config = dict(
    n_layer=14,
    d_model=160,
    n_head=2,
    n_kv_head=2,
    head_dim=64,
    d_mlp=640,
    vocab_size=532,
    activation='silu',
    norm='layernorm',
    norm_place='pre',
    norm_eps=1e-05,
    positions='learned',
    qk_norm=True,
    attn_scale=0.174,
    bias='all',
    tie_embeddings=True,
    parallel_block=False,
    init='normal',
    init_std_qkv=0.0163,
    init_std_o=0.00308,
    init_std_up=0.0163,
    init_std_down=0.00308,
    optimizer='soap_variant',
    lr=0.00638,
    lr_mult_qkv=0.5,
    beta1=0.95,
    beta2=0.99,
    lr_head=0.00507,
    grad_clip=1.0,
    warmup_steps=44,
    schedule='wsd',
    decay_fraction=0.718,
    decay_shape='linear',
    final_lr_fraction=0.1,
    batch_tokens=[32768, 65536, 131072, 262144],
    seq_len=768,
    doc_mask=True,
    train_tokens=294700000,
    steps=3296,
    dataset='wikipedia_en',
)
Each number is 50 + 15 x the weight over the matrix's rms, rounded and kept within 0 to 99. Layers, rows and columns count from 0.

# down: layer 11 MLP down (transposed), 640x160, rms 0.17, rows 586-628, columns 0-79
# up: layer 11 MLP up, 640x160, rms 0.163, rows 587-628, columns 0-79
down586:05 17 28 59 30 67 85 69 19 60 56 36 76 53 50 68 64 41 73 39 46 67 24 41 23 44 51 75 36 79 43 31 70 64 70 45 51 40 44 68 67 70 40 53 61 73 19 52 30 54 51 42 56 55 49 43 54 36 72 59 32 64 30 38 62 19 55 36 70 52 44 56 47 48 46 49 78 65 31 57
up587:61 68 57 48 57 41 44 43 55 68 42 57 50 83 34 46 45 57 55 64 58 61 51 52 67 47 39 50 37 62 76 66 56 72 50 43 60 75 34 33 57 02 22 64 39 70 50 61 56 41 55 41 42 45 66 69 40 31 60 49 14 26 64 28 46 56 64 40 43 46 73 55 84 58 39 50 40 61 66 40
down587:42 36 45 44 40 44 53 53 31 45 29 46 48 54 43 56 41 59 41 34 48 51 65 56 49 57 56 48 33 65 45 61 26 54 48 76 51 48 24 44 45 63 68 65 16 54 71 77 48 52 49 69 61 62 34 70 55 49 36 38 42 62 65 41 49 43 23 43 40 47 57 54 45 27 52 68 27 63 36 51
up588:34 64 69 43 50 53 46 67 59 32 99 58 66 31 23 59 84 32 22 50 60 63 53 52 80 43 27 78 61 41 61 60 67 83 54 58 65 64 19 33 50 47 56 65 55 48 42 44 68 50 71 43 61 59 58 51 81 52 67 39 18 58 68 59 69 54 49 48 49 53 35 34 52 66 80 72 51 47 33 77
down588:72 61 32 56 40 49 35 59 56 48 55 62 78 57 74 33 50 39 43 35 51 50 57 39 50 65 77 33 55 36 74 56 71 55 35 34 41 56 54 57 11 38 47 48 33 44 59 54 41 55 73 34 57 43 51 61 59 31 64 44 66 49 60 44 74 64 15 31 59 60 49 59 63 48 45 69 28 34 28 44
up589:73 58 33 55 34 51 34 35 36 64 78 62 56 49 62 63 50 27 54 54 37 19 64 16 39 57 52 47 36 33 37 53 52 50 34 57 54 62 68 35 23 31 63 51 60 65 63 56 42 61 65 66 65 33 50 38 48 25 80 18 66 31 53 52 33 53 53 71 69 42 55 40 45 32 31 41 94 61 50 75
down589:36 48 66 43 66 40 76 54 66 09 47 51 49 33 38 46 40 45 44 44 59 70 69 39 77 43 44 45 56 78 39 57 13 53 60 65 36 36 19 14 69 61 31 39 74 47 39 63 20 25 52 44 41 54 24 69 49 45 55 58 45 56 22 60 51 35 49 52 73 59 51 33 33 58 56 42 53 57 50 39
up590:59 55 57 50 68 53 25 25 47 67 31 49 59 74 61 53 62 54 60 68 50 43 37 34 65 38 94 75 56 58 42 67 72 30 52 40 42 39 40 21 57 64 42 49 53 52 61 44 51 69 51 42 49 69 67 58 49 66 58 37 38 69 62 53 32 30 37 32 58 68 63 19 51 28 44 58 41 58 41 48
down590:45 42 65 68 56 48 45 54 50 54 62 45 37 30 61 53 41 40 53 53 64 46 66 85 32 60 44 22 55 53 46 35 45 44 67 60 45 40 68 59 62 39 59 35 56 71 46 62 44 37 45 86 15 49 64 50 31 31 49 51 56 60 17 46 60 59 29 33 32 59 44 68 62 93 48 44 47 45 38 71
up591:51 45 46 47 67 59 57 43 64 47 52 47 43 45 68 49 68 37 99 58 55 63 73 54 69 69 38 51 58 47 58 52 74 44 80 64 86 55 64 49 19 72 66 46 38 49 18 75 18 59 62 45 51 36 36 44 52 70 54 34 45 54 48 72 30 79 35 65 63 68 48 62 49 23 55 54 51 58 56 65
down591:72 54 37 58 68 64 45 66 48 79 57 54 63 28 79 46 72 56 43 55 39 46 47 59 72 35 54 46 66 33 51 34 12 52 46 40 65 02 61 28 33 42 51 40 48 55 35 18 52 32 59 34 44 84 57 43 58 57 31 40 78 35 60 66 42 40 53 64 59 61 71 30 64 52 65 55 67 53 58 45
up592:37 51 68 27 43 69 33 53 51 55 52 39 50 45 61 40 48 22 32 66 49 77 54 43 39 46 72 46 62 64 62 76 61 73 70 78 68 36 62 55 57 47 60 42 28 46 41 40 38 55 53 68 50 37 49 57 52 49 71 38 21 42 60 79 72 40 40 27 56 74 57 70 47 34 63 76 63 35 50 54
down592:60 79 59 43 47 57 78 41 47 60 72 56 57 39 57 41 32 55 65 29 57 47 47 50 48 41 41 75 58 66 28 48 25 33 52 51 51 58 68 53 53 50 22 49 44 42 69 60 59 47 49 38 57 66 53 46 37 41 24 47 38 39 56 54 05 69 56 58 36 32 76 38 43 66 45 46 33 83 62 59
up593:71 42 29 28 54 52 29 57 41 74 45 37 37 67 60 59 56 55 41 36 73 53 53 66 47 61 63 38 41 68 32 46 71 45 37 47 71 43 77 42 59 52 70 33 35 49 50 16 45 48 45 49 35 45 67 48 53 56 45 28 64 39 51 62 75 60 35 61 46 35 23 45 16 51 21 59 64 58 37 63
down593:36 61 61 52 20 47 52 25 64 54 51 65 36 68 49 54 40 52 43 21 51 53 40 56 41 74 49 31 64 48 68 83 56 36 36 45 49 54 54 44 45 34 66 55 74 48 54 55 61 46 63 43 49 41 68 78 43 53 41 44 49 64 49 44 70 56 57 45 55 61 39 53 50 60 70 54 50 41 70 36
up594:45 59 35 43 54 64 60 68 48 42 57 30 47 76 56 67 88 54 47 66 50 67 34 53 34 58 53 79 60 53 33 45 40 67 43 63 69 47 32 59 66 55 57 62 59 58 47 54 36 62 49 41 39 74 39 43 43 55 15 57 46 37 99 52 36 60 74 71 58 74 36 47 38 75 46 37 62 76 39 56
down594:56 43 84 51 40 28 47 59 66 38 33 74 43 66 42 52 51 49 79 34 38 30 85 69 56 63 63 66 12 39 30 77 62 37 64 47 51 57 42 51 55 41 31 73 63 57 54 48 47 28 25 58 51 83 60 65 38 38 60 62 66 61 47 19 43 42 40 64 30 44 33 57 66 40 80 53 54 70 72 46
up595:63 52 52 41 53 67 55 29 49 58 33 45 37 59 19 71 39 74 56 68 37 54 29 63 36 40 76 50 56 43 54 48 66 35 47 65 40 85 46 69 41 43 32 46 59 63 49 54 46 52 27 74 41 64 36 42 54 53 54 25 46 49 35 69 44 30 42 76 31 52 54 40 56 54 39 49 34 40 58 30
down595:44 44 52 73 42 35 49 63 42 67 46 83 63 74 48 50 52 41 40 33 55 39 48 48 50 36 74 57 33 35 45 56 31 36 57 64 57 17 53 36 46 48 49 74 28 56 61 68 59 54 64 40 42 46 32 37 33 35 63 25 37 42 38 33 46 24 37 31 33 34 50 53 47 36 66 56 43 41 55 47
up596:45 35 49 47 41 58 56 78 50 61 82 53 53 30 77 59 34 45 68 82 77 58 37 42 49 48 77 59 52 85 19 67 48 44 73 52 41 84 54 76 50 77 46 82 63 41 46 38 44 69 63 34 48 64 70 77 76 41 33 28 36 73 68 51 61 51 62 51 56 44 65 63 55 40 65 41 48 69 38 60
down596:55 65 63 97 41 49 45 56 67 65 36 62 69 48 04 59 51 55 56 40 68 39 57 43 48 59 58 39 36 46 45 44 59 56 53 81 34 42 35 34 69 51 77 46 80 73 19 60 50 54 61 51 23 67 82 73 45 40 48 69 45 44 45 08 46 80 51 67 62 31 62 63 59 13 63 48 70 54 39 68
up597:60 47 59 61 67 42 58 68 28 67 68 53 46 50 49 60 24 76 70 42 61 13 50 48 60 41 65 46 35 45 66 36 99 41 73 49 63 73 65 40 14 58 74 52 52 73 75 53 63 90 44 38 74 36 71 67 66 70 54 39 66 44 63 49 78 39 40 42 62 58 46 48 72 53 37 62 47 58 41 52
down597:62 36 52 46 45 55 54 60 49 55 47 35 41 73 65 57 52 44 42 72 37 64 34 56 56 69 23 60 60 51 24 46 29 36 48 40 60 59 31 53 78 33 28 41 62 32 65 72 54 31 52 31 49 62 63 48 26 31 51 47 36 43 54 45 56 38 44 51 43 51 38 51 41 27 57 43 49 66 47 52
up598:52 57 38 46 51 30 61 53 64 73 44 53 45 47 40 61 41 54 65 53 82 68 59 43 57 55 52 54 52 48 49 43 30 45 55 66 29 70 57 73 96 68 61 46 58 50 62 59 45 48 41 53 60 44 61 52 33 60 60 31 43 55 35 66 50 47 62 44 60 28 62 60 89 35 32 49 66 59 54 53
down598:18 43 40 62 45 42 19 26 48 44 74 68 50 61 29 65 53 37 33 25 22 43 41 60 40 57 19 42 34 43 56 68 56 55 49 29 59 42 51 43 45 44 26 60 57 43 55 61 45 71 36 20 53 43 52 33 42 51 45 71 49 59 66 35 63 48 35 41 38 20 38 48 49 61 52 22 43 36 56 54
up599:38 88 79 34 66 71 39 43 55 54 59 54 43 30 46 78 48 36 21 47 55 48 19 81 56 52 62 40 40 55 39 77 37 54 55 52 74 55 51 63 44 77 79 60 64 54 67 71 69 60 60 22 42 29 38 86 33 59 54 55 36 41 20 49 43 34 48 36 65 47 55 65 54 37 65 44 47 56 86 51
down599:42 29 47 43 48 24 56 45 17 48 47 50 61 53 45 68 56 49 33 66 48 80 48 49 79 20 43 22 31 44 70 66 44 88 36 47 46 24 55 60 61 50 43 54 54 51 34 39 53 80 58 43 32 65 42 61 33 40 53 61 60 75 51 45 64 56 52 39 49 68 62 69 47 32 42 62 31 36 57 64
up600:47 40 52 27 63 39 54 58 71 58 72 42 18 51 47 48 44 58 46 23 44 49 30 61 62 51 33 38 67 32 23 53 45 40 58 77 53 52 19 44 42 39 43 55 68 45 81 80 42 53 72 75 56 34 52 69 56 58 37 61 38 52 31 64 50 32 72 26 39 47 39 69 62 52 31 31 48 64 48 24
down600:73 47 69 36 38 56 49 37 43 43 47 26 44 73 52 50 41 48 47 57 62 56 38 19 58 39 73 31 26 44 64 54 56 58 54 51 66 42 69 71 59 65 50 07 42 34 37 60 41 59 60 46 74 27 38 46 33 53 62 54 48 62 50 34 62 59 67 32 55 70 50 43 34 57 26 41 51 32 28 61
up601:41 49 52 55 73 33 43 51 24 35 45 50 51 48 87 40 16 60 84 38 52 45 32 45 24 49 41 36 30 62 41 52 73 57 36 47 34 49 30 64 35 50 46 47 63 41 62 69 53 50 66 58 71 46 36 49 58 64 53 57 52 40 36 54 61 43 46 53 26 47 47 28 61 57 67 34 36 35 33 58
down601:21 41 82 56 64 60 52 32 41 39 39 67 39 21 59 33 52 55 43 54 45 81 50 75 63 76 43 58 71 39 31 37 51 21 69 58 58 63 58 31 35 67 64 54 54 50 35 40 38 26 36 41 50 43 49 44 35 47 47 39 32 48 59 69 72 54 32 46 36 58 49 56 40 65 36 56 39 40 51 48
up602:50 57 52 49 67 29 34 24 66 35 52 36 41 75 47 45 44 55 39 79 42 49 41 60 74 54 43 41 56 38 45 52 57 42 49 70 52 44 46 55 53 62 40 39 30 46 64 30 68 48 63 49 58 44 79 47 60 66 45 40 32 72 68 56 39 29 47 45 43 42 44 60 55 65 60 38 45 79 59 70
down602:43 63 39 67 63 53 51 81 37 48 61 49 49 44 55 66 36 37 41 22 68 58 48 45 15 16 56 46 75 10 63 58 39 70 45 53 46 42 68 49 37 30 31 49 79 38 40 37 38 29 36 13 57 53 66 52 57 53 45 44 40 37 21 57 46 38 63 39 31 59 61 71 69 68 40 48 76 60 51 27
up603:27 13 75 28 51 58 46 16 32 58 50 40 45 68 55 47 25 37 33 55 60 63 37 65 24 28 66 29 19 57 35 54 69 43 33 25 48 42 36 44 43 56 05 35 33 54 48 43 52 64 34 24 32 64 59 07 56 50 00 24 55 42 34 60 48 46 34 42 56 50 29 44 42 33 58 39 26 37 43 22
down603:26 32 46 69 59 59 62 58 45 45 39 31 71 72 58 39 41 65 47 12 55 53 58 58 56 54 57 53 65 64 50 52 58 49 50 51 46 46 39 41 45 18 72 38 60 42 65 67 35 58 47 54 36 69 55 65 56 67 91 52 67 56 36 41 52 43 28 55 32 44 52 56 70 69 46 40 59 47 46 28
up604:40 43 50 72 30 45 42 86 53 47 45 66 46 28 46 46 59 54 69 53 47 58 58 51 40 30 55 39 45 58 28 47 53 52 52 62 54 23 65 17 40 72 37 57 31 53 48 44 51 63 44 27 48 55 55 60 12 37 41 39 49 15 64 50 18 53 43 41 62 63 50 39 77 37 49 42 36 39 55 37
down604:82 47 22 47 56 51 37 32 54 49 57 42 53 48 43 56 40 64 64 55 55 67 51 52 60 36 47 40 46 61 48 57 47 42 48 51 52 43 79 55 38 39 70 53 21 64 54 67 71 80 36 54 49 57 42 51 54 58 59 39 35 63 55 63 45 51 65 42 71 38 62 37 68 45 43 26 44 59 36 43
up605:52 42 43 66 53 37 30 44 51 61 42 40 34 36 23 30 54 72 66 51 55 32 54 42 59 45 52 78 15 74 25 53 38 42 60 22 71 34 35 54 45 48 43 50 61 68 31 52 68 64 70 66 22 70 47 57 81 16 36 46 44 56 35 51 47 60 53 47 43 44 39 52 47 51 51 18 56 28 43 50
down605:64 33 58 39 41 56 41 35 49 61 68 58 53 59 31 58 54 49 33 49 32 48 44 00 67 58 39 34 58 45 52 16 60 65 34 55 64 53 51 43 33 57 29 49 56 52 66 33 57 16 47 38 56 45 44 40 66 42 58 55 48 65 52 57 65 34 22 70 53 70 58 34 45 65 70 75 39 63 44 59
up606:49 65 20 71 39 68 70 54 22 54 64 46 37 48 60 58 93 51 50 45 58 51 62 41 35 61 66 36 43 46 39 51 36 91 46 58 53 50 55 64 32 52 62 75 57 59 51 39 89 51 58 54 57 67 34 69 57 59 33 59 56 63 60 59 43 57 33 49 62 31 26 91 22 35 51 55 41 46 47 50
down606:50 48 40 60 40 35 58 41 47 63 59 56 55 22 70 22 42 70 59 51 49 50 72 89 62 49 53 74 52 41 63 43 30 48 56 19 54 50 44 51 49 61 35 77 58 25 66 52 42 34 43 68 66 54 67 64 69 65 48 29 63 44 36 69 27 38 53 41 48 46 21 59 74 44 46 29 35 53 50 40
up607:64 51 61 69 67 37 47 58 72 51 31 64 58 46 29 49 35 48 46 91 66 62 48 39 54 31 51 63 28 28 53 35 54 62 42 63 60 81 10 61 32 42 33 49 53 45 56 56 37 32 62 53 49 56 65 62 17 64 35 51 40 54 58 35 67 62 34 53 42 66 45 81 70 27 56 34 57 48 17 58
down607:66 76 51 37 49 56 38 56 51 42 54 37 55 73 30 50 71 46 40 53 55 66 58 79 53 32 55 47 45 48 62 53 63 16 32 53 59 59 43 41 53 35 39 84 83 31 54 28 49 20 39 75 31 71 44 52 71 35 70 58 56 35 49 71 69 41 99 41 73 64 28 49 26 16 37 39 61 58 72 31
up608:64 35 62 75 59 45 40 52 77 17 53 66 55 35 55 26 28 41 34 94 34 44 66 50 48 57 82 62 33 52 43 46 45 48 71 69 51 50 40 69 39 16 56 28 55 57 53 50 52 59 38 42 62 86 61 57 72 52 51 44 50 49 57 71 41 33 57 59 38 62 46 68 61 43 41 36 64 23 57 54
down608:36 42 34 30 31 55 41 73 38 56 72 65 70 34 19 72 57 65 69 61 39 47 49 61 73 61 38 36 59 34 73 58 85 59 49 30 64 60 47 32 45 55 24 52 41 30 73 37 59 44 43 63 46 37 30 52 39 41 31 62 68 40 53 87 46 74 57 37 52 64 63 64 53 34 31 72 25 30 66 80
up609:37 50 35 70 45 65 26 40 61 60 41 49 49 62 61 11 49 43 44 45 61 65 56 52 39 27 52 42 62 38 12 62 47 41 22 64 44 37 43 38 38 37 61 33 59 77 53 52 51 66 75 49 10 53 35 68 67 34 27 66 36 34 34 52 55 27 44 44 47 55 21 33 57 19 75 35 27 74 71 56
down609:40 34 38 70 47 41 46 36 73 45 55 64 71 27 43 39 56 57 58 23 37 35 44 55 82 53 64 31 69 47 42 55 63 40 17 43 30 61 58 55 50 67 61 30 68 47 69 35 51 18 16 56 65 41 27 61 09 85 44 46 67 56 61 42 41 57 52 54 70 33 59 57 44 39 26 66 49 46 56 64
up610:60 52 37 23 72 49 63 47 47 42 66 55 45 41 33 53 28 59 50 74 42 45 45 74 59 81 39 70 52 34 55 51 59 41 17 44 70 33 70 71 46 36 78 38 48 65 48 44 32 59 39 71 77 64 60 55 55 40 25 63 56 34 52 68 33 38 27 51 59 38 64 58 60 21 21 85 41 55 38 67
down610:44 46 60 53 55 46 37 76 55 57 35 82 69 25 38 72 40 59 33 49 78 54 58 58 43 58 73 56 43 43 48 47 42 60 44 45 56 65 82 43 74 20 35 15 73 47 49 60 57 37 61 30 47 45 20 57 22 72 56 36 40 69 46 21 53 39 66 70 64 53 28 56 67 49 47 51 28 51 34 64
up611:41 46 26 70 51 50 50 38 47 34 72 53 63 57 62 55 48 36 83 49 24 49 42 49 49 37 49 72 51 37 38 50 51 30 32 48 55 32 44 61 32 65 40 61 30 33 50 74 58 61 74 68 55 47 39 56 75 55 51 46 47 37 32 54 50 41 71 69 43 49 61 43 37 65 69 48 46 48 36 52
down611:65 66 85 36 32 59 56 73 77 72 52 50 57 35 55 50 57 47 60 50 53 50 59 29 53 42 61 43 51 94 39 73 52 45 51 44 56 74 62 58 49 50 31 27 51 39 33 65 56 50 27 47 41 38 72 66 43 50 60 59 65 49 47 37 28 81 80 51 37 62 65 29 48 45 60 41 58 26 26 51
up612:62 19 50 56 67 58 57 30 59 40 27 46 50 70 28 29 41 39 46 11 42 33 54 48 55 50 52 48 33 22 49 60 37 54 57 47 53 42 41 33 38 26 42 60 49 69 46 45 42 57 53 84 48 88 52 47 38 22 66 44 59 58 58 35 48 55 58 86 24 18 55 46 14 72 58 22 42 77 46 51
down612:62 66 44 43 79 46 50 43 60 58 72 45 41 36 41 63 74 77 55 53 87 44 61 29 49 18 43 63 57 38 35 86 50 26 32 22 43 44 60 35 22 58 37 69 66 38 30 38 40 48 42 81 73 73 35 28 55 39 62 37 41 46 46 70 30 47 42 59 68 65 50 56 34 63 48 61 53 37 51 44
up613:44 55 60 38 45 61 67 62 42 64 53 54 91 70 55 44 59 58 36 29 33 57 75 58 73 46 42 63 18 81 66 61 61 49 45 32 63 65 47 63 60 40 50 32 85 38 58 57 55 57 44 49 60 30 46 61 58 51 27 22 53 45 50 44 39 43 44 53 84 29 65 54 55 20 33 60 49 70 40 50
down613:49 27 51 52 56 66 56 72 47 60 56 47 43 61 51 65 38 65 38 66 67 46 53 39 21 08 59 56 83 58 55 35 60 45 48 58 59 56 53 51 71 74 55 55 25 73 47 57 59 40 44 63 35 52 54 61 33 72 66 55 35 56 69 83 38 79 65 59 30 51 70 54 41 76 53 31 59 36 55 44
up614:53 52 29 53 75 45 61 66 35 38 59 34 44 41 53 80 66 66 73 42 47 49 44 55 55 63 87 60 59 34 61 24 65 37 58 41 51 35 22 50 59 48 53 50 36 47 45 35 49 53 45 44 41 48 29 27 51 47 63 45 89 36 77 56 45 46 74 87 37 46 68 74 50 38 53 40 34 58 59 62
down614:39 63 63 67 69 26 39 68 63 68 47 71 38 43 17 45 47 17 48 40 44 83 15 67 32 47 63 33 45 27 82 51 53 37 39 50 28 71 60 59 39 32 71 36 41 86 41 54 61 42 48 40 42 19 55 25 61 64 63 48 31 49 77 47 44 52 09 83 45 37 33 75 47 45 87 56 41 44 61 55
up615:67 53 73 43 41 57 58 42 68 22 28 51 67 49 42 51 79 61 55 55 35 67 69 29 64 50 51 46 27 73 63 47 51 59 51 55 72 75 47 64 55 52 88 53 41 53 60 49 68 43 53 37 57 68 37 47 36 29 64 19 35 67 64 39 64 72 24 32 46 49 69 88 40 60 59 66 33 56 67 68
down615:35 40 29 66 35 61 51 44 36 78 43 78 25 79 23 32 28 44 38 40 30 47 29 42 56 31 66 49 50 33 66 55 61 67 60 64 53 47 64 53 19 43 41 19 76 76 37 59 31 39 60 34 66 75 25 49 48 50 53 57 56 19 17 59 98 44 81 70 37 52 63 71 28 56 39 54 63 81 64 50
up616:56 39 69 62 56 58 51 41 84 78 50 78 50 70 69 59 57 37 63 46 77 61 60 47 47 52 46 50 32 60 68 67 64 48 39 69 48 49 52 15 40 58 42 46 45 58 30 51 46 76 57 75 82 62 28 23 43 51 35 31 52 39 65 65 44 55 44 58 64 00 57 61 87 66 57 44 45 61 67 29
down616:38 54 35 41 30 54 30 77 35 57 55 51 53 51 71 28 66 51 37 62 31 55 26 49 48 35 38 62 49 35 65 20 27 63 29 38 56 45 66 53 22 43 42 92 42 21 52 41 42 47 62 50 33 38 46 61 74 42 71 42 64 87 59 53 54 61 99 51 49 42 78 47 41 55 23 50 40 54 32 60
up617:74 54 45 36 67 70 44 85 43 69 49 53 38 61 33 51 71 52 54 30 53 33 52 51 56 61 66 65 36 80 38 39 77 51 47 37 51 33 38 37 60 77 71 54 60 59 63 68 51 63 66 49 36 35 45 46 62 56 73 48 54 37 70 69 68 38 60 75 69 44 41 65 44 50 73 41 50 74 40 52
down617:76 52 22 78 48 56 48 37 65 61 32 61 91 71 14 55 63 40 58 56 54 36 63 64 27 72 63 42 31 09 33 61 36 22 59 29 20 76 47 46 57 45 54 50 56 50 49 49 42 52 44 56 47 83 38 30 49 50 29 39 52 56 52 62 31 71 35 33 66 41 66 74 57 37 57 22 51 74 91 53
up618:55 27 70 39 50 70 35 81 40 27 65 51 33 54 72 90 32 57 17 45 67 50 59 49 67 32 68 53 28 42 55 47 80 47 66 50 65 40 42 61 55 61 61 47 30 42 56 33 53 27 57 45 22 11 52 36 43 42 47 49 43 37 65 37 38 56 43 69 61 52 47 67 53 44 48 57 37 40 14 72
down618:42 62 70 80 61 65 43 48 50 52 31 59 62 48 52 54 37 60 48 44 59 45 48 47 66 40 45 51 44 35 63 72 52 65 36 31 37 34 59 49 05 64 64 55 45 55 34 58 28 24 35 32 58 61 34 87 36 57 18 62 51 74 34 44 57 64 57 74 45 66 83 93 45 53 33 71 33 33 52 54
up619:60 58 13 38 55 57 44 69 58 61 45 36 35 53 58 34 48 60 64 53 55 61 41 48 52 52 40 64 56 44 34 17 43 28 63 60 44 47 58 38 51 45 62 41 64 33 47 66 65 61 77 55 46 52 82 15 80 53 62 51 51 46 33 22 41 29 42 48 42 61 42 52 45 57 31 56 39 67 35 54
down619:40 45 51 32 48 56 51 56 66 43 44 44 25 30 60 44 45 47 74 46 37 28 44 64 43 72 45 61 68 26 63 49 52 46 37 56 41 64 56 23 68 31 31 53 52 56 60 51 28 47 26 54 76 30 35 49 48 49 51 44 53 37 61 58 73 43 37 29 65 61 72 55 51 53 37 33 52 51 56 64
up620:73 68 50 59 62 56 43 51 57 24 69 46 53 56 68 27 42 76 45 26 89 39 52 53 50 38 64 30 42 32 48 50 23 66 42 48 39 60 53 42 64 22 78 26 83 34 38 56 37 71 71 29 26 89 40 69 32 46 28 46 62 60 42 63 31 42 53 61 71 40 62 52 27 49 34 44 51 59 46 49
down620:77 30 51 48 54 82 27 57 33 70 52 35 18 56 57 59 44 43 56 45 56 50 38 70 37 37 71 55 53 65 80 40 34 58 72 50 56 49 38 44 32 41 28 43 26 41 48 34 43 33 44 67 52 44 25 30 49 64 49 58 75 69 81 38 32 31 43 58 60 50 29 71 43 45 27 71 48 50 41 67
up621:20 77 51 67 61 54 53 32 56 31 39 47 47 58 63 53 73 18 68 41 51 59 52 77 55 80 66 35 57 63 53 49 69 58 26 38 62 40 42 33 62 92 76 46 63 46 44 50 89 31 38 53 65 59 62 55 29 24 84 47 53 72 61 66 50 46 57 75 48 63 35 19 40 53 49 49 44 75 47 49
down621:63 37 59 57 61 14 46 43 73 20 48 33 39 69 36 74 65 32 53 18 43 58 35 49 22 53 61 76 32 19 50 09 66 69 79 75 72 63 67 40 77 52 42 54 74 57 55 31 96 35 36 57 43 48 63 72 71 38 44 34 54 61 40 54 90 57 00 95 56 31 54 63 38 40 42 46 49 52 64 32
up622:76 74 21 29 50 66 75 54 56 29 70 68 41 43 55 56 65 20 68 46 60 63 56 47 20 73 46 33 23 65 34 75 38 96 61 28 43 29 62 62 43 23 43 51 60 55 63 26 24 49 65 70 40 40 64 43 61 70 43 17 35 69 84 72 48 54 68 46 46 62 41 23 44 60 52 41 37 46 31 33
down622:46 66 67 63 59 28 97 50 19 38 31 53 47 65 42 53 49 00 64 79 53 45 57 45 51 49 43 45 19 10 41 49 57 64 50 47 33 41 57 32 43 32 63 57 55 63 44 60 63 72 76 60 61 60 58 54 41 53 51 35 45 58 40 57 73 72 44 69 53 54 25 29 50 64 59 01 80 57 56 61
up623:53 58 30 50 48 61 65 49 45 73 65 43 57 51 62 26 99 41 37 45 47 56 43 14 31 43 44 52 56 56 33 69 67 40 47 37 38 51 73 60 53 42 52 40 59 45 63 59 41 34 30 34 51 69 31 54 33 44 55 49 57 40 55 56 60 80 48 55 61 67 58 50 50 44 70 61 59 80 46 50
down623:57 53 79 35 66 33 50 17 54 43 66 56 56 40 62 71 61 17 52 37 82 38 21 61 65 52 58 44 24 36 21 48 75 45 66 39 50 43 44 50 75 42 37 39 58 66 59 25 54 59 74 65 39 87 50 33 46 55 30 60 80 55 50 23 56 41 55 35 54 74 54 79 72 60 54 80 33 56 50 41
up624:53 65 41 36 72 50 61 74 35 27 61 57 73 17 83 44 59 50 44 36 35 80 33 42 37 58 34 45 73 40 39 67 44 54 54 42 51 62 46 32 62 57 49 34 49 31 59 58 46 47 70 40 44 49 75 84 40 45 44 50 50 66 48 53 58 61 51 56 45 86 51 43 28 73 41 57 73 60 33 50
down624:61 70 45 60 43 37 22 29 68 70 26 53 59 29 35 44 55 70 47 73 55 67 54 45 58 35 67 36 40 83 40 59 60 19 38 59 31 61 53 65 50 56 56 94 68 38 48 19 60 46 72 36 30 63 69 68 55 69 54 66 47 37 64 35 31 42 40 63 60 32 65 32 53 41 97 71 54 48 63 49
up625:33 40 68 54 63 82 58 59 61 21 48 49 46 46 32 49 50 43 42 37 65 37 61 57 38 42 48 64 32 40 51 55 53 56 47 57 52 35 61 59 59 25 36 36 46 30 41 61 56 58 32 85 60 67 40 36 74 41 48 53 49 73 65 41 56 44 72 46 47 45 32 66 59 69 52 43 55 52 72 33
down625:51 65 59 44 34 51 44 81 57 53 52 36 37 47 53 61 63 86 62 37 55 50 71 35 59 47 58 26 81 34 50 39 37 52 44 76 68 60 59 67 66 53 52 50 46 67 32 65 75 61 60 22 31 60 40 32 26 47 67 57 34 40 68 32 44 48 25 32 55 31 53 67 41 41 35 63 38 59 58 60
up626:37 96 52 28 60 60 28 49 43 47 54 44 54 67 51 34 30 48 75 70 36 49 52 74 57 75 73 31 65 50 40 60 51 37 46 57 32 52 53 50 53 56 35 61 43 43 54 39 55 92 53 50 54 51 40 62 29 47 49 48 75 33 18 39 44 70 62 53 66 50 53 50 43 60 58 35 33 49 28 38
down626:64 50 37 49 46 70 58 19 45 53 58 41 49 37 41 52 27 63 33 63 21 72 32 53 44 57 30 78 29 42 47 33 41 53 20 63 58 28 46 63 47 53 43 39 53 49 36 31 38 55 72 52 50 65 51 47 64 60 57 36 48 21 14 50 33 87 55 64 53 54 31 65 21 58 31 51 72 29 70 43
up627:47 53 47 45 48 63 45 28 59 53 51 34 50 52 48 56 48 22 47 58 42 73 76 76 47 33 68 38 06 74 22 54 64 59 80 39 27 58 36 59 47 94 43 40 46 54 45 59 64 56 69 56 53 27 67 53 51 34 49 64 62 45 11 37 63 60 21 69 42 48 52 66 28 34 61 25 60 50 57 84
down627:43 40 46 46 51 45 59 54 40 65 74 22 33 75 58 42 43 77 48 34 31 60 20 52 66 34 72 59 52 51 53 59 31 64 26 42 73 13 71 42 58 52 71 69 47 38 65 71 38 66 54 41 48 70 42 14 22 58 61 58 40 47 71 47 58 54 47 44 60 86 49 47 53 73 30 43 65 43 29 75
up628:46 46 59 36 55 79 37 35 56 54 85 38 61 48 59 74 61 57 54 49 25 66 77 67 53 59 44 29 55 38 62 37 64 54 62 57 43 42 85 27 50 52 63 22 80 64 37 40 34 50 51 61 62 32 68 81 54 40 51 62 27 32 53 69 67 43 43 49 39 30 26 75 36 36 46 43 43 46 55 76
down628:65 57 56 49 55 36 60 57 65 43 52 72 47 41 53 23 44 71 20 41 52 38 42 44 57 48 76 71 68 32 24 56 46 72 33 33 22 66 31 42 35 48 40 57 50 49 52 45 52 33 54 68 44 75 37 24 47 56 56 42 63 41 57 44 56 50 34 42 62 41 63 41 48 65 63 64 43 45 40 24